Weights of a small GPT-style language model, trained from scratch on English Wikipedia: vocabulary 4096, tied embeddings.
Each number is 128 + 32 x the weight over its row's rms, rounded and kept within 0 to 255. Layers, rows and columns count from 0. Numbers have three digits each. The size before them is the row's rms in percent of the matrix's.

# layer 12 MLP up, 768x192, rms 0.104, rows 747-751, columns 0-191
104:082145167109132083134154197123141139157123133172097138178131196110138109122131105147157196103181179143104062127134087120147147141147170134112129116146143070123142096113109121191167066147156167172146147066166116116119105086168076165197143131098157188130085117147126141084107154116068184093195110190174116183132140154096131121134173142109155158115102078126082128101089166176160128157116107134145144122074140164114146082135121105216131119114108164101063177163126114144074122139143097165157126158089114108132108155071122153114126187126118149145097155090103127163143188117080144115
107:132169207153171096145122161144120126195111109162165064100152161127108105095135184094102143100099166172160097098112146084123107186115107136134107158116143113107159100063165119101135167118134096151108110152121187125134066178091141100125165118111132172118139058144132163090075137155069139113118175094139154159087144185127140153134122129095059162122095104128220170066118132101056185085121120135098168125098107192173076096204112138109120142144078143158184138071080181137092135134110095080117122135101128068099124168118130156119130157124128116116124129115163135119109120145173126107
103:077136129125119138092077163179162089159138121148106065112195139063096113103136076178084142116177110107156191149115088140135153137161142121112163057164126110065104132151126184126092063129154090136147128123129148138155108082157126094103123133093130193107097141154097112120189150126082107149150094128107116139129140102165157122147129161114128139144176154144103125221135151140149106162097133092129046232133072125062164102162172162122088108127121146120097070086117182088093112113118133163166145114109190074098136142120124108176074136176136145093096130103133080126145098142135093118
088:121114108184114075115175109166176118163113153124141193133071148211119153111153116149123122085061159139124130087145105115118115131112127140101133155196145167124103108160123102172188157133148128143171145117105075116055108104149136106147122116129091184173137135116099134135100162192037138117178094172132159052133165136086090054166130105095164126126122105158182148115149155130124171146140087185144189140152135112156178110153130070145094091158151172112133146157114123107189175090112121164125156136118128057107132141076112199117153084114113127108158128153178122142094122168132147063
095:116162141121148109089133161073085125208100110046177162167222186172125124107131135094113136100138141171139109154127109103178189116082174126126126103174162145120213178129103110100123126148177077102124172070119110108178108161132117063161096128081137108111097158094087129116128109112158094157142185155163158108146055155108128124154162115166162147120068170141128096123088133198114121114186093154126107119177097093155159112136115145088176129097161105152047095127125162153112101166109115153157107133090173183143138156133091117147142137135143153174108110130111086126083147151131095142
# layer 12 MLP down (transposed), 768x192, rms 0.0878, rows 747-751, columns 0-191
102:101122141116166168091174116124117161148156086163121163127173190164121177052136107113073113105130106078092079093085137107148078083150155114112145140106035134086081158156129123124117173125127165105173094145148141177111146101106183168135122124082150151111136100142129125142153130138122136147085090120180104110102126134120108034057134196031140176111163131133145147241116139142154134144073112071085140049108120104158120127151133102157107142117073145158144138065124139156109165113130053151131143102133106126100105135151105160138109132111132128170149172101098136130090108130086109134
109:202125122135156076159151122132078129173194104133159150110085166089108160128157175163109136136139152080102065143147160160094089139148137138111132110082102108130151115158141085144044179113056140142088097205181119119137135181095070144115148110149127162108073070148154125071159125124088134149154133159143094153129145154134114120085110113168147143187161135083133185112179149141174137136112108136113104124109087140102112103166135071095107167149079130113167097179136142085139122116167140100118164102046164140133127163152100115095133156108123089092175092128113051094103125132083100215
105:139094085079122125126169087084119107069079063068141135144130121113118155115150130104110166079129120156100097147119085117125105152119101110067120118086079068165143102138126108173133116180119104080121218144120184146139135162130185174061147128141134131152130144130134099108077127123095161105147121149111150097139105104050110174133088149149153078153159138165129145120157120142090123133109127039120082056132117144179157189142100160085100154090088144079127115125189066098064149115091122121075166098138060180132129175083085061145123147125155163075119134114117140093129122135142135131
086:113077147094142163201147141132130126125145163113137102111146108135099177129097031159127120126133177123158184140159195133040143134079109134048128104112094091160119137097132152098094141143126117124084127104146099074182117116135116114152123129153154086122090121122140105116133176121132154140108149132114126115136134121188182150173197140159128132063210120138122198087159128108133111097168156110120164130165121155157131155098119085147100103094107121153088124121137108166140075107179155085132145128188141150109212083166099073069101166116207102054123095115147152120150173127105110174
095:167152204113145138131068129091167137078110124174210110114087130159122179140103156106153109094122141116149151115084147119173099185103112117108158102112177126151035093136146137130169106157122153136052129167137154131105130120125078123124189128121131165126100134198082112109157109177092070182109102108141111150151129097092164122152153107167115141113157120150115174168111138176090150130122076118115160084150118154158112172180182117128136131165209100119141133127109117156201090107109143161112181087140205118099101115124113155152165127139084117158052153090086172171101166095137179134
# layer 12 MLP gate, 768x192, rms 0.107, rows 748-752, columns 0-191
103:132144152125121132132081124144161163100144066120119109154173111162097129158117118104157125139133113098082070087146128168101155128160128183089110194183075110120183137138104076099119176178142099158132147117082115149142165090168120137142182141139083137091120114121166128064078110094100121156103182153155133175158123175147149142166199106135099187122141099159127176167129133162157093149088130111146126097126074092093136226147166116092113162150167191109087125124124133173098130201086096110073098171085190139122168159140094138152135150172140150094073153093054148110096132099155117120
099:150101099103204129119139166145130117065075169107189136123149172179075162106140190114138153111071125094100068135110163139126197131100144131154096121116092149094100103140101106149209108151134127093135173070081180186136096086122120162138115093101125125153084124155186050168071092104153124108109114039134129136156166068117150165096124135103145152063143077147155177153118119117107149130103129154124113088100135089131105139107114115147146182122143130124140137144132097110094126134098100081058124089147166148108079213092074169117100148131134134111127145110180087136093140131134107076
093:132121113111161054061141128122108091148155137200182104163149124145062107128200145134105101070128160103168127124136172120115137099140108127128102156170195092143119147134091134140146134131172151201108194101139101144118128156117154148138111144131134136121111169173140164120081090183080119147076174115123087108140098127095160204155125152121170169120133167158143056097169103147147118122117147129101170095095052116152161059086162151182128078119152142148144130124127109066059079104103103118123079174095116074126119107142065114076129181144168105115145111111154142173122105083113079158
095:071074066143083107126125147147123114138139138104107148151155127141117124147127162123156137100121140155148098178105121117101072098162082135117133197186124083122130209141107079119152125094126120140173147115093129168171125168128141136120050179164091094136130176124144122175142167049119109154133164098131071126125131149143134104081104095146147090168097075091144112138135191105162091167143160097122094149136080117149167147115158134116124222139112134137139106106096103104049155162049058110129077106137099170169125179106108105155070119176111110099181110057108177137141140138132109071
098:078089157083114044118094148188116161139128103152123169118134114158119096153172107153152124124144138161116133095104146108163114075133078098143129117172128104143111187149174124144108231178124127117121096093089141186120198124156113183188156106185082177184166131099185152172095138099119156141156122056115114127173106076108168136110110109174075077174156112123094123126140178155156135164147182125135151123188151157064120139126146121108208112178157095176133159119129089110086133120125107147107149149152166144110186151110125204132120112147135168143097121141143106120128135107182115159